Weights of a small transformer language model.
Size: 10 layers, MLP 768 SwiGLU.
Architecture: RMSNorm before each block, rotary positions, biases on query, key and value, tied embeddings.
Training: a variant of Adam for these matrices, 355M tokens.
Each number is 128 + 24 x the weight over its row's rms, rounded and kept within 0 to 255. Layers, rows and columns count from 0. The size above them is the row's rms in percent of the matrix's.

# layer 6 MLP up, 768x192, rms 0.0731, rows 213-258, columns 0-47
size [ 99 100  93 104 100  99  96  98 103 103 104 103  97  99  97  98 102  98 102  98 103  98  99 107  98 103  98  93  97  91 104  94 109 102 101 103 101 101 106 102 100 101 101  94  97  99]
[[147 127 102 128 149 124  88 149 136 125 145 108 140 130 170  98 144 123 165 110 135 119  95 104 122 151 155  89 121 105 114 132 141 132 136 113 156 120 140 128 123 141 143 132 150  69 123  92]
 [ 91 133 159 126 111 127 122 107 102  99 109 100 111 145 133  96 133 104 119 117  94  75 136 131 139 105 124 140 112 127 136 196 114 143 107 162 121 109 105  91 122 160 125 131 113  69 138 114]
 [147 109 125 158 109 120 150  95 154 164 142 150  94 150 149 148  52 130  79 134  96 176 141 116 140 105 150 141 143 107 124 137 106 137  95 149 130 135 114 151 146 145 115 167 156 128 100 113]
 [141 120 101 108 102 114 146  90 171 118 137 137 145 110 147 115 107 162 122 112  88 116 127 105 103 123  93 145 153 133 149 116 104 157 177 117 165 172 158 141 154 100 127 101 124 141 129 127]
 [110 112 117 119 111 137 166 126  98 121  98 149 123 173 131 159 126 105  67 124 127 141 147 103 127 158 161 142 120 106 121 151 158 110 138 149 100  98 110 108 120 124 135 133 111  98 144 127]
 [ 97 157 134 135 136 107 134 138 118 113 189 122 153 139 141 131 130 111 158 118 117 129 141 100 139 165 120 153 108 114  95 119 131 169 139 146 158 126 141 109 114  91 122 125 120 124 127 167]
 [108 155 118  99 140 132 180 115 114  84 126 155 162 114 130 125 131  95 172 144  91 137 148 153  98 114 168 122 153 155  77 100 136 147 161 148 110 148 150  95 145 106 140 112 107 103 108 158]
 [133 117 116 152 152 162  76 144 135 146  86 154  75 130 123  91 148 119 108 125 153  83 157 138 121 132 173 130 102 128 116 193 164 124 132 175 136 128 100 116 144 106 114 173 123 100 142 118]
 [164 118 153 115 123 107 128 107 120 148 136 101 135 137 131 164 115 115 154 164 138  80 141 171 170 124 137 104 148 128 184 133 139 156 102 107 120 134  93 128 159 136 123 126 137  84 116 161]
 [163 113 104  79 117 107 124 146 109 129 127 154 149 103 157 124 121 126 126 106 106 119 136 128 107 138 147 151 198 154 177 141  67 108 164 129 113 146 128 113 102 166 152 144 102 128 140  96]
 [177 124  96 156 109 183 134  73 157 108 116 112 140  91  97 157 133 130 135 127 167 149  72  99 162  84 127 142  91 141 123 118 144 118 118 172 116  84 173 112 107 149  85 143 144 111 128 145]
 [138 147 166 140 120 161 142 141 156 154 159 158 116 140 104 124 163 141 122 142 170 125 122 148 102  90 138  43 104 107 149 125 121 149 169 102 121 157 144 201 102 105 130 104 115 103 141 145]
 [ 85 115 142 101 161 114 119 118  91 106 127  69 133 143 105 158 114 116  86 129 113 122 107 101 142 150  77 185 101 146 155 147 133 122  93 135 124 134 104 125 116 147  99 184 133  93 149 118]
 [103 124 107 109 109 130 110  58 116 100 154  88 133 103 151 150  97 169 148 127 113 101 113 143 145 124 137 111 173 120  82 134 107 138 121 101  82 110 122 150 137 124 126 134 157 142 108 153]
 [112 121 113  92 125 143 101 157 126 177 121  98 143 130 125 142 179 109 122 165 164 135 137 167 134 133 114 108 151  67 121 128 153 121 159 153 133 133  93 113 124 155 205  67 122 140 138 115]
 [ 92 117 155 157  81 119 119 167 121 141 112 157 148  95 129 147 112 164  91 110 128 116 168 172 131 112 154 137 134 122 172  78 128 144 115 147 117 134 146 139 132 161 101 103 128 117 106 122]
 [126 155 113  82 100  98 204  88 130 140  57 157 106 102 127 122 114 158  94 130 116 168 165 119 119 125 123 111  96 146 102 108 111 162 128 172 126 132 100  94 141 120 129  98  95 121 117 137]
 [151 116 137  81 115 108  94 114 155 116 119 149  94 109 146 151 119 134 156 128 109 153 122 150 144 159 121 100 102 132 143 124 151  95 116 137  89 162 135 149 143  79 117 146 143 131  76 125]
 [142 132 114 146 126 136 135  95 114 116 129 156 135  91 123 134 135  72  81 129 153 198 187 132 146 124 134 139  95 115 113 154 115 106 140  82 135 103 150 175 144 147 138 125 147 135 141 133]
 [148 157 136 159 127  96 103 118 114 120 104  94 130 151 116 141  62 117  86 133 136 116  77 118 145 142 117 117 126 151 135 137 118 140 117 121 146 120 145 135  74 164 137 141 159 181 110  98]
 [120 143 133 140 111 120 185 102 140 103 134 133 121 103 115 159 122 182 150 156 130 139 146 151 133 157 133 153 111 109  87 109 107 143  92 136 150 108  82 129 110 157 172 128 141 122 138 109]
 [158 121 117 145 171 121 100 156 112 131 131 118 147 100 120 120 187 120 130 146 105 164 130 162 104 138 130 140 144 116 129 148 128 133 142 105  83 155 123  72 132 145 180 144 135 124 148 136]
 [145 127 156 159 117 131 126  93 129 115 125 116 140 112 112 127 149 126 151  94 140 135 159 108  94 174 115 141 179 102 174 149 152 151 114 156 131  81  94 135 115 131 123 160 159 139  96 110]
 [116 124 122 157 129 148 154 118 112 161  96 132 201 120 136  96 136 147 137 139 127 124 159  93 175 103 110 119 128 154  99  70 116 123 146 115 111 141 122 152 163 132 112  65 114 127 151 107]
 [130  99 115 158 148 110 157 160 136 129 103 127 170 130 103 111 113 156 129 102 151 105 101 123 171 107 110 125 135 170 115 126 144 125  84 122 131 103 107  66 154 138 168 194 177 131 113 139]
 [143 147 130 125 129 112 118 118 110 135 128 101 151 141 125 157 162 135 134 103  92 111 104 136 141 121 168 115 111 166 166  87 138 129  94 157 128 170 123 143 113 157 110 138 110 125  93 114]
 [167 121 151 136 147  93 111 114 135 113 129 159  84 115 108 118  93 186 156 139 157 151 193 138 125  85 146 126  82 116 106 137 159  79 143 124 101 117 115 102 136 138 149 152 153 118 147 142]
 [170  83 157  98 110 122 160  75 129 133 155 146 131 152 152 167 155 145  75  90 154 128 106 132 125 145 163  75 108 144  96 137 111 160 154 137 108 122 143 151 117  97 158 120 126 140  91 117]
 [122 169 126 157 165 127 109 129 100 131 115 154  99 112 133 153 172  90  92 168 120 110 134 115 101  89 119 129 105 115 114  95 146 158 149 129 100  89 102 104 134 144 105 112 158 137 114 114]
 [134  90 169 169 109 143 148 128 135 110 101 120 156  85 144 138  74 139 122 153 139 141 114 134  58 123 156 130 151 139 133 160 145 102 119 155  76  88 171 116 146 122  88 134 155 128 186 104]
 [145 141 129 105 131 119 129 108 132 165 122 136 145 102 129 146 106 110 120 173 107 110 181  99 157 103 142 109 144 141 103 123  78 149 128  93  94  98 120 135 156 116 106 150 110 110  96 152]
 [146 120 131 115 150 161 141 149 149 121  92 170 148 116 121  90  80  96  92 124  87 116 174 152 106 178 133 169 152 171 117 112 133 147 142 109 107 132 134 139 102  91 138 143 111 128 119 111]
 [134 104  75 171  94 140 122 107 123 132 110 149 171  76  27 126 123 164 103 105 133 169 121 146 156 120 157 131  91 148 137 139 141 100 159 140 142 122 126 132 136 122 115 112 106 139 181 100]
 [104  78 145 138 105 144 131  93 153 122 133 144 160 177  75 134 160 137 132 125 149 135 163 119 167 184 124 119 105 107 141 141 101 126 153 160 152 154 108 126 108 109  97 140 146 100 122 134]
 [120 104 112  82  57 118 109 102  72 112 120 115 119 102 102 123 135 113 131 155 132  96  77 107 114 147 160 145 138 169  90  95 124 159 123 134 136 152 132 133 141 118 110 101 147  91 103  90]
 [128 139 115 164  95 143 123 180 150  95 141 177 179 142  73 113 137 114 168  99 131 100 121  98 146 170 166 121 114 154 153  97 116  96 163 157 124  86 151 119 148 155  91 125 116 116 107 146]
 [ 94 125 112 125 133 102 115 115 165 137 155 120 205  78 119 123 133  95 140 129 120 119 121 115 109  67 118 125 148 117 156 149 101 124 158 121  81 100 123 121  95 143 108 119 116 150 163 134]
 [131 102 172 134 142 135 148 124 142 174 146  84 149 142 155  68 127 118 161 135 129 114 191 131 122 123 151 135 148 130  97 179 123 138  85 143 108 110 177 140 129 148 111 118 181 117 139 132]
 [ 84 136 136 146 151  99 117 163  95 129 124  97 103 154 130 156 122 162 171 168 131 133 138 144 165 124 114  81 119 122 133 140 128 118 119 169 144 127 147 118 120 105 145 134 156 132 131  71]
 [183 116 114 110 127 135 129 139 137 172 114 143 142 150 145  96  92 132  98 126 113 166 128 137  76  99 114 113 140 112  99 136  97 126 155 116 151 102 110 155 121 169 100 118 159 133 112 111]
 [113 148 152 120 107 104 127 161 121  89 114 143 168 129 112  98 147 147 123 132 120 119  65 127 131 128  73  76 141 136 111 121 123 128 158 144 110 169  91 139  72 120 162  96 151 155 144 121]
 [ 62 168 132 125 107 148 172 181 110 171 146 138 140 111 128 130  76 144 102 148 146 188 138 140 147 113 117 132 118 106 139 140 135 146 160 132 143  95 136 125 168 153 134 134 120 105 142 183]
 [147 160 139 139 113 127 137  83 126 178 123 149 138 108 116  99 130 148 132 181 148 136 144 119 131  47  96 156 117 118 105 156 109 153 137 126 137 128 133  93  79 112 127 159  82 109 136 116]
 [122 146 142 120  99 134  63 109 133 112 150  95 116 105 147 159 171 154 143 132 131 120 111 134 149 105 117 104 134  64 125 159 143  89 117 159 104  83 129 133 118 147 180 155  58 145 119 115]
 [132 134 140 139 142 119 105 104 149  87 124 132 105 156 107 108 164 158 142 157 145  95 108 136 139 136 143 171 119 104 120 128 145 146 177 151 112 125 199 154  81 128 120 113 166 142 163 105]
 [ 83 155  90 114 117 157 130 141 123 121 142 139 130 189 119 190 138 150 145 129 146 139 113 114 136 125  98  99 117 113 160 114 122 129 166 146 110 124  97 113  86 151 148 155 169 110 146  67]]
# layer 6 MLP down (transposed), 768x192, rms 0.0689, rows 213-258, columns 0-47
size [ 95 102  97  98  94 102  97 102 106  99 100  99  95  95  98  98 100  95  99 102 103 105 103 105 101 108  96 101  99  94 104  94  94 101 104 100  96  94 103 105 107  98 103  97  99 101]
[[117 156 158 128 131 140 136 102 119 123 116 121 153 141  92 152 119 132 150 126 141  67 143 114 104 160 100 108 133 147 135 107 117 113 146 106 194 154 129 136 114 158  95 146 134 134 183 103]
 [119 127 158 139 145 132 181 128 119 101 140 139 151 185 140 138 111 147 109  82 111 121 131 160  97 114 165 155 130 127 107 107 106 173 109 118  94 121 128  84 156 150 124 172 118 119 126 131]
 [132 118 118 146 142 155 115 126 105 129 141 128 119 125 137 117 160 118 110 120  98 129 144 134 131 115 145 112 169 102 138 122 159  80  89  98 158 127 145 126 154 164 155  88 137 165 123 134]
 [146 142 146 131 122 116 133 144  81 119 141 133 103 163 133 117  89 165 142 101 112 149 136  93 135 102  96 103 153 126 150 156 128 124 127 111  94 101 170 105 136 149 119 147 117 106 162 134]
 [160 116 162 130 103 120 140  95 100 129 125 128 131 152 109 133  96 132 145 102 110 127 137 126 127 138 106 109 107 112 145 120 145 133 132 106 142 127 167 120 115  68 121 139 144 140 129 101]
 [135 107 150 123 115 148  96 114 144 104 139 147 186 125  86 124 133 106 106 135  78 133 106 108 144  97 148 140 119  94 116 147 150 146 110 173 128 137 112  94 125 106  95  99 122 145  75 133]
 [136 101 126  88  81 127 143 124 142 144 150 110 149 121 135 137  88  80 122 127 128 145 115 165 122 132 130 136 116 122 113  97 137 107 130 140 121 126 113 125 142 119 137  79 115 111 116 181]
 [130 208 114 151 125 130 105 123 138 136 118 169 110  84 147 139 140 111 122 136 116 132 108 171 123  72 125 112  94 124 136 134  92 180 149 128 167 113 101  93 103 136  74 138  91 100 112 117]
 [ 99 113 100 137 124 115 154 108 112 121 127 129 142 128  62 142 156 137 138  87 151 108 106 156  90 139 126 128  99 140 131 157 128 122 116 119 109 135 101 134 101 154 110 118 100 119  96  92]
 [163 126 147 114 166 167 112 139 130 123 120 116 148 123 131 119 111 186 188 146 103 170 108 143 134 132 111 119 134 160 156 134 108 149 108  89  98 123 111 171  97 134 132  89 107 108 113 150]
 [142 142 118 122  99 136 116 128 146 105 127 158 128 112 140 105 113 110 153 123 138 132 118 148 104  99 120 109 153 128 146 145 100  86 110  99 123 147 202 137 170 105 118 111 110 150 122 123]
 [134 107 122 141 151 131 107 124 103 131 118 177 130 157 110 131 135 174 117 146 138  99 102 132 156 127 138 127 138 129  79 166 159 155 148 130 112 161  80  84 113 137 102 106 135 159  79 152]
 [ 81  99 132 120 131 161 146 148  95 131 115 148 144 138  80 109 100 134 118  87 104 139 131 167 133 137 132 164  93 116 105 164 140 103 125 139 117 106 142 121 153 117 103 123  94 126 137 148]
 [133 135 105 124 136 121 144 114 116 114 146 128 111 149 153 152 107 143 150 133  99  64  92 123  72 140 105 118 127 145  87 147 160 135 176 107 116 160  92 142 101 124 120  78 163 152 173 133]
 [108 165 110 121 118 131 109 140 130 128 123 129 106 147 132 105 127 154  75 152 154  96 166  80 135  87 106  89 114  82 134  73 118 106 119 156  97 128 165 124 149 116 151 107 131 152 127 141]
 [134 155 118 123 129 179 135 112 153 140 143 113 130 107 114  91 130 126 126 143 162 134 112 147  99 137 180 130 161 144  95 139 149 127 130 156 101 117 140  99 156 123 110 119 118 119 119  85]
 [127 169 141 125 114 182 117 119 147 143 142 121 139 112 198 138  93 133  92 113 151 124 126 120  90 151 150 124 119 143  83 134 126 109 150 144 180 110 131 170 108 140 153 140 155 106 124 145]
 [152 134 140  86 108 174 112 174 126 143 115 153 135 143  79 131 114 105  67 124 127 160 124 126 103 144 128 148 132 179 112 135 161 149 125  97 133 117 144 144 123 133 131 117 124 150 109 140]
 [135 129 126 132 158 132 154  70  69 115 136  95 147 107 128 122 179 168 169 115 121 154 138 122 109 145 123 107 113 142 148 135 148 110 125 115 140 144 157 137 108 139 147 103 155 136 137 107]
 [145 144 173 163 108 120 171 106 154 165 168 120 132  97  96 141 118 105 178 119 128  78 126 111 122 142 147 166 147 144 145  98 165 147 121 153 114 113 105 188 127 116 141  99 131 168 107 153]
 [175 157 140 146 143 151  79 110 149 131 161 162 129 116  97 129 123 119 134 126 113  95 124  77 149 121 113 101 127  90 112 148 125 129 148 116 131 193 157 145 139 128  88 115 139 157 111 150]
 [168 131 154 148 119 147 132 129 122 170 141 137 121 115 132 151 153 129 156 158 150 127 109 137 136 112 109 125 153 124  98 127 189 109 124  89 132  96 113 155 134 120 142 128 148 126 159 129]
 [122 111 149 121 115 124 151 114 131 160 139 106 130 136 113 141 133 182 149  90 127  78 107 101 126 124 126 145 137 118 151 111 115 174 124 140 123 149 104 129 152 111  89 111 147 106  97 136]
 [112 163 132 151 180 156 128 127 110 107 142 136 110 140 127 111  97 152  95 154  94 103  96 123 126 125 124 128 153 157 141 151 103 148 121 152 180 169 104 157  71 101 132 121 127 119 173 131]
 [125 164  68 133 134 107 139 132 116 173 109 143 141 128 114 108 106 144 162 136 164 127 143 154 128 102 128 182 124 113 137 147  98 113 139 100 110 100 120 170 159 144 156 162 128 134 127 116]
 [ 90 136  83 134 123 140 114 134 124 111 136 147 154 135 145 134 109 113 147 140 154 113 155 120  99 104 118 137 131 162 117 125 100 151 108 135 114 137 164 141 169  97 132 135 165 131 154 140]
 [115 181 158 107 110 122  93 136 135 159 138 168 141 130 136 123 127  95 106  91 134 125 114 101 133 144 147 101 146  79 104 141 100 156  96 102 165 144 159 127 158 104 116 103 151 140 170 122]
 [181  79 121 112 105 140 154 134 137 196 161 121 143 147 160 150 112 110 172 171 149 131 113 147 111 121 161 132 126  88 110 134 151 172 136 106 126 116 131 105 145 120 133 125 148 138  94 132]
 [100 164  95 151 152 170 143  89 175 138 159 143 143 131 107 123 161 131 150 116 115  93 135 117 145 138 159 139 169 132 159 119 103 149 146 130 123 125  92 138  86 150 167 176 160 114 118  79]
 [119 121 139 144 167 116 152 118 115 114 128 142 116 151 133 163  79 131 140 129 170 126 100 144  62 145 157 118 114  76 151 121 120 118 135 151 131 146 136  80 113 132 104 102  83 127 130 110]
 [102 116 183  94 131 140 155  95 121 143 164 101 138 117 121 141 137 129  97 117 112 158 144 161 156 111 151 138 151 158 146 145 141  85 121  80 133 162 169 116 163 111 158 138 131 133 147 165]
 [120 124 139 129 130 136 163 176 143 136 116 138 119  98 121 101 107  90 138 112 139 140 183 118 182 128 112 140 128 115 141 135 105 139 100 140 115 138 139 164  89 117 133 147 105 105 119 144]
 [167 111 168  95 156 115 123 137 110 153 124 113 115 164 190  95 123  98 146 152 124  87 154 150 114 118 106 125 160 122 129 107 128 154 127 132 110 123 105 137 116  99 127 131 155 161  79 172]
 [122 125 162 154 130 163 103 111 138 127 158 115  70 146 144 143 110 102 117 123  91 107 111 125 110 152 113 131 105 139 151 143 111 129 128  97 129 138 117 160 148 130 120 137 160 131 141  92]
 [129 164 118 120 148 134 120  89 124 143 143 122 120 134 105 167 154 128 105 145 143 116 153 148  95 131  79 118 116 112 145 132 139 156 100 133 102 142 132 110 105  98 140 108 125 118 126 157]
 [126 106 109 119 155 124  98 119 129  98 150 131 158 116 160 141 124 152 150 124  89 116 123 120 161  95 114 123 138 155 143 105  97 132 156 132 150 120 104 141 118 133 130 106 150 124 105 160]
 [125 149  83 113 153 107 104 115 150 115 114 133  87 126 152 123 122 115 152 138 138  76 124  98 156 172 100 107 123 166 152 149 122 154 120 148 131 146 130 179 129 133 142 148 155  99 148 148]
 [145 140 133 162  92 118 150 160 104 102 121 112  73  86 152 126  72 138 111 114 124 117 103  83 145 119 142  98 116 147 111 136 118 114 127 112 103 148 165 131 137  98 132  99 130 116 102 110]
 [161 117 116 139 124  95 140  94 179 150 116 120 127  68 127 147 120 112 144 115 148  96 132 150 130 123  82  92  87 112 122 130 147  45 139 174 150 101 123 112 129 108 140  94 130 148 105 122]
 [144  96 170 101 128 122  92 139 147 109 129 153 117  80 148 120 153 158  85  75 116 135 141  93 116 163 164 124 121 136 114 116  82 124 139 111 146 118 114 142 117 111 147 135  92 126 170 112]
 [150 125 161 167 124 137 138 154 139 158 165 152 108 109  82 151 110 101 147 132 157 133 168 102 169 139 150 104  84 111 151  96 123 157 122 159 107 142 110  89 157 104 123 110 114 137 175 104]
 [108 122 145 159 138 114 158 128 124 124 139 103 130 132 165 136 139 169 137 125 154 132 146 121 142 109 127 164 125 133 172 145 113 109 151 158  94 125 142 103 147 121 151 130  76 159 161 153]
 [ 69 103 101 132 121 152 119 108  91 133 158 110 138 171 149 149 106 158 112 133 123 149 160  94 159  73 121 111 129 131 125 155 137 125  98 120 141 141 126 124 131  75 150 138 129 155 151 136]
 [ 92 125  89 107 141 117 142 106 132 129 114 132 146 145 121 137 113  81 129  92 107  91 133 118 115 123 118 112 117 122 126 154 113 131 156 116 170 169 155 139 136 135 107 131 172 151 149 101]
 [135 126 111 103 130  92 156 159 117 101 125 139 100 139 141 114  77 133 123 111 129 110 134 131 157 111 164 120 130 169  80 138 115 120 135 106 134  86 175  50 103 129 140 147 126 143 124 147]
 [ 49 123 138 127 150 128 141 146 102 152  88 125 159 113 163 119 131 122 136 111 143 163 113 100 161  90 116 124 108 169 111  70  86 145 148  96 144 124 155 132 157 135 142 114 117 131 135 125]]
# layer 6 MLP gate, 768x192, rms 0.0758, rows 214-259, columns 0-47
size [ 96  94 105  96  99  96  98 103 103 101 103  99  96  98  98 102  91 100 105 106  94 107 104  95 103  98  95 103  95 101  96 100 103  99 103 107  98 105 100 101 102 103  93  94 101 100]
[[179  73 122 139 132 116 142 149 121 132 165 131 135 148 142 155  85 135 117 121 126  88 159 146 122 106 137 118 116 142 127 117 127 132 113  88 107 121 139 123 159 137 157 162 147 148 164 154]
 [118 155 147 130  97 114 137 140 142 134  82 107 129 124 126  80 114 143 153 116 122  91 163 115 120 129 131 171 118 188 128 112 120 138 113 171  94 115  98 118 117 131 111 147 103 168 147 148]
 [116 133 159 107 158 134 113 101 119 113 157 162 167 155 103 151 152 103 134 101 125 143 129 145 135 153 131 129 135 146 144 159 101  98 116  78  72  96 102 130 152 153 124 124 129  86 141 124]
 [144 152 134 124 117 123 125 134 177 130 106 118 113 163 102 123 126 100 156 130 111 142 135  73 105 113  97 139 149 109 138 126 133 172  97 103 160 121 124 113 113 129  69 126 150 117 123 102]
 [132 135 170 155 121 100 118 119  65 109 130 130 156 134 134 117  96 125 139 156 107 139  92 117 110 110  94 143 104 151 181 163  91 154 103 101  52  97 112 128  88  93 119 130 122 138 160 105]
 [173 145 128 123 161 114 110 152 140 160 101 158 142 145 115 128 114 135 159 135 128 150 183 128 128  85 132 118 101 165 114 144 123 113 128  82  93 159 150  80 152 187 123 129  99  71 105  85]
 [129 125 157 116 140 137 131 156 148 126 137 151 129 153 184 152 109 173 199 150 133 133 145 124 136 119 106 107 148 136 164 130 133 108  96 124 119 124 124  93 120 122 141 162 132 133 124 104]
 [ 97 151 102 119 139 165 116 140  82 122 176  97 121 130 120 135 151 151 102 163 164 126 158 117 124 124 148 152 124 107 126 102 150 100  95 143 137 153 149 101 102 112 147 123 142 108 157 177]
 [157 109 178 121 125 139 124 116 141 125 142 102 137 143 194 132 154 100 167 193 115 126 178 153 113 137 125 141 142 111 127  99 120  98 116 152 109 149 100 121 128 131  88  94  90 174 116  82]
 [126 135 133 163 111 127  92  97 141 151  91 106 117 125 138 156 133 133 163 123 145 162 139 145 103 138 135 152  96 139 159 142 189 110  84 160 146  86 113  97 171 108 122 166 140 135 136  93]
 [ 90  96 160 122 143 103 117 105 137 133 105 121 137 118 142 124  98 130  97 135 114 138 148 122 159 108 138 145 168 118 155 152 153  63 118 155 101 151 153 108 113 142 149 144 119 174 137 117]
 [117 144 135 131 121 108 110 131  98 110 121 122  98 113 114 126  82 143 145 132 125  92  97 124 141 100 148  70 114 136 130 129 106 130 121 122 127  90 148 124 169 142 126 202 111 117 123 111]
 [116 134 145 165 135 148 128 162 125  88  77 104 140 145 102 100 143 144 123 159 140 151 160  82 176 163 102 114 154 124 119 121 127 154  93 160 139 106 130 107 109 106 131  93 130  87 184 133]
 [120  99 121 141 124 113 104 143 130 148 147 123 152 160 144 179 123 127 132 114  98 136 152 153  99 141 124 120 104 138 106 133 170  79 117 196 134 107 105 120 165 137 130  89 105 124 170 126]
 [151 136 145 134 135 159 163 127 183  96 147 143 151 184 119 126 114 133 161  95 123 136 120 171  79 195 130 127  97 123 140 143 201  80 145 144 159  88 112 137 146 115 124 104 120 130 127 124]
 [105 132 127 163 109 144 136 170 145 145 161 142 141 119 114  95  95  91 147  70 128 101 119 103 141  97 127 118 166 142 160 147 145 148 121 107 123 106 109 117 111 135 125 119  82 122 166 121]
 [142 141 119 113 130  95  87 102 161 130 127 104 115 103 152 135 133 149 209 135 120 106 182 149 142 104 120 120 112 137 145 137 139 139 129 166 100 106 109 136 131 152 111 161 133  94 129 113]
 [115 125 128 131 142 128 127 155 135 124 157 163 135 187 131 147 133 140 153 127 152 132 130 154 132 113 139 127 112 143 139  64 154 137 128 157 101 185 129  67 129 131  93 132 126 101 148 103]
 [146 119 131 111 126 133 122 152 130 121 110 141 111  74 135 157 105  94  88 143 138 123 131 117 123 143 130 128 131 109 162 124 130 101 122 123 189 174 155 116 122 137 145 103 150 115 153 102]
 [147 162 117 125 128 152 137 134 166 151 150 119 147 166  99 136 125 139 132 115 109 106 130 148 125 120 134 112 105 143  80 158 123 160 127 140 132 150 114 122 187 101 125 116 144 131 124 115]
 [149 102  79 122 154  98 139 145 159 172 160  73 127 142 109 154 126 141 142 165 132  85 139  82 114  93  90 117 134 116 135 154 163 189 128  86 149  97 138  98 140 129 104 105 145 123 124 110]
 [ 85 130 150 153 164 148 133 118 136  72 127 165 120 153 120 107 124 112 107 120 166  99  90 109 138  97 115 138 128 171 126 166 138 144 124  81 149 123 105 111  88 155 146 124 133  98 177 121]
 [176 135 145 121 168 122 143 127 111  96 134 115 121 128 139 149  62 152 103 145 114  98 111 128 121 137 128 101 121 165 153 152 124 145 146 109 136 169 145 137 110 172 119 158 149 112 134 121]
 [130 112 169 153 139 130 122 126 142 157 144 132  83 142 121 112 119  94 100 149 146 125 103 127  85 133 182 134 167 150 109 118 121 127  90 125 131 151 132  97 154 118 122 103 132 156 114  86]
 [121 157 132 130 146  89 154 104 128 140 111  77 123  91 113 123 119 113 102 117 179  90 130 160 136 108 128 136 147  95 143 155 139  88 110 161 160 125 177 130 109 130  99  77 107 125 145 117]
 [104 138 131 153 126 140 119  84 142  93 128 156 140 143 133 130 136 132 121 136 152 113  99 108 143 134 194  93 140 115 134 187 102 136 106  99 150 137  86 110 165 118 113 125 153 145  90 123]
 [159  98 140 114 137 136  99  96 132 111 153 146 150 161 163 106 172 148 128 116 164 125 116 141 144 126 159  96 105 159 100 128 114 132 129 113 117 122 149 115 143 162 122 132 114 119 144  65]
 [176 146 121 118 140 164 128 142  92 119 133 133 103 116 128 127 130 120 136 123 185 117 125 123 100 102 123 119 159 128 130 160 143 154 149 142 131 129  96 100 135 152 137  96 133 127 143 108]
 [102 163 113 115 133  82 139  93 144 129 135 113  65 172 150 122 148 143 174 140 133 109 125 118 106 174 109 136 114  78 126 114 122 100 125 146 145 140 124 113 139 161 100 105  69  86 130  97]
 [101 130 162 118 164 146 144 135 127 109 152  97 157 152 131 106 105 138 106 130 138 111 119 131 151 117 154 156 157 140 137 139  93  85  63 111  95 144 210  98 175 136 123 130 112 136 163 169]
 [185  62 148 142 145  88 163 182 141 109 114 131 113 109 132 108 115 143 171  82 116 126 105  96 105  99 174 134 114 162 115 163 124 147 141 116 121 131 125  84 142 122 117 161 124 140 100 103]
 [148 111 173  59 100  99 108 101 149 144 132 132 109 132 199  88 130 116 147 122 111 115 174 104  96 137 110 112 140 107 118  94 134 163 126 162 110 114 102 122 136  89 149 132 141 154  60  96]
 [189 124 100 107 111 141 106 105 127 137 195 131 134 139 130 154 119  94  69 142 156  97 130 107 142  92 136 128 122 127 112 123 126  97 101 129 105 120 152  96 125 144  96 110 105 169 103 117]
 [116 111  62 144 111 139 126  93 125 143 164 122 130 132  98 149 152 130 160 139  95 145 118 111 160 166 159 165 181 194 149  79 174 111 124 157 100 123 145 139 131 158  83 101 136 132 119 142]
 [131 169 130 148 137 138 114 124 115 143  68 127 131 162 101  68 154 156 142  95 132 105 105  65 142 147  95 157 118 140 117 132 122 116 110 108 107 109 169 109 137 205 102 123 125 168 110 152]
 [162 113 111 159 131 154 156  85 117 121 123 155  66 173 140 126 122 128  99 158 123 126 107 173 132 128 146 149 111 140 120 138 119 116 101 136 142 154 170 139 181 100 107 123 100  80 132 107]
 [122 164 111 127 161 131 133 151 110 148 143 109  96 162 136 112 101 139  70 137 112 151 156  96 115 126  99 119 109  94 152 109 121 133 119 106  96 122 162 111  86 172 112 148 131 111 118 108]
 [116 128 158 172 121 142 104 117  90 155 119 151 114 157 131 168  89 141  96 114 133 133  94 149 125 102 127 153  88 116  95 117 133 104 119 156 135 104 121 134 125  95 109 108 126  61 134 118]
 [100 102 142 138 158 151 153 137 145 113 127 138 134 133 160 144 105 120 160 103 148 122 150  90 137 121 116 112 163 103 138 161 102 132  94  96 141 134 136 130 145 127  82 135 128 151 133 102]
 [100 161 125 152 120 104 112 121 124 148  98 150 111 173 133 111 131 137 121 167 132 101 113 120 160 161  92 138 148 117 139 105 172 143 163  86 126 140 121  97 119  68 131 153 111 114 158 143]
 [183 173 119 132 157 172 112 107 106 124 133 143 134 148 126 147 101 157 136 118 153 115 122 131 159 169 196 132 118 121 107 174 160 110 125 100 121 169 146  96 137 141 154 121 106 107 120  90]
 [120  84 146 116 139 113 164 150 123 136 131 110 115 148 132  81  98 214 139 113 138 143 151 120 127  82 140 116 119 129 166 140 157 114 107 109 155 100 134 103 124 101 149 126 131 154 124  97]
 [134 151 122 119 133 142  90 135 140 150 134 111 109 138 112 164 134 138 121 140 132 112 132  86 138 140 100  94 157 176 146 153 129 102 152 116 108 125 121 139 147 141 136 102 138 100 111 151]
 [136 115 139 135 132 172  71 129 144 164 138 108 157 135  95 162 112 142 111 138 175 125 128 139 151 175  81 124  88 142 159 107 121 124 148 119 158  62 123 107 150 113 112 145 162 132 115 143]
 [146 144  98 118 155 108 118  95 112 135 150 164  97 163 109 141 105 141  93 168 156 122 117 153 138 168  99 138  98 118 153 135 194 140 105 127 105 152 131 110 181 133 148 106 158  96 114 136]
 [144 131 129 141 135 105  99 147 133 102 167 150 113 151 163  88 130 169 154 131 117 100 152 160  96  82 150 122 128 122 143 132 141 122 145 137 169 110  91 109 136 135 127 121 165 110 170  91]]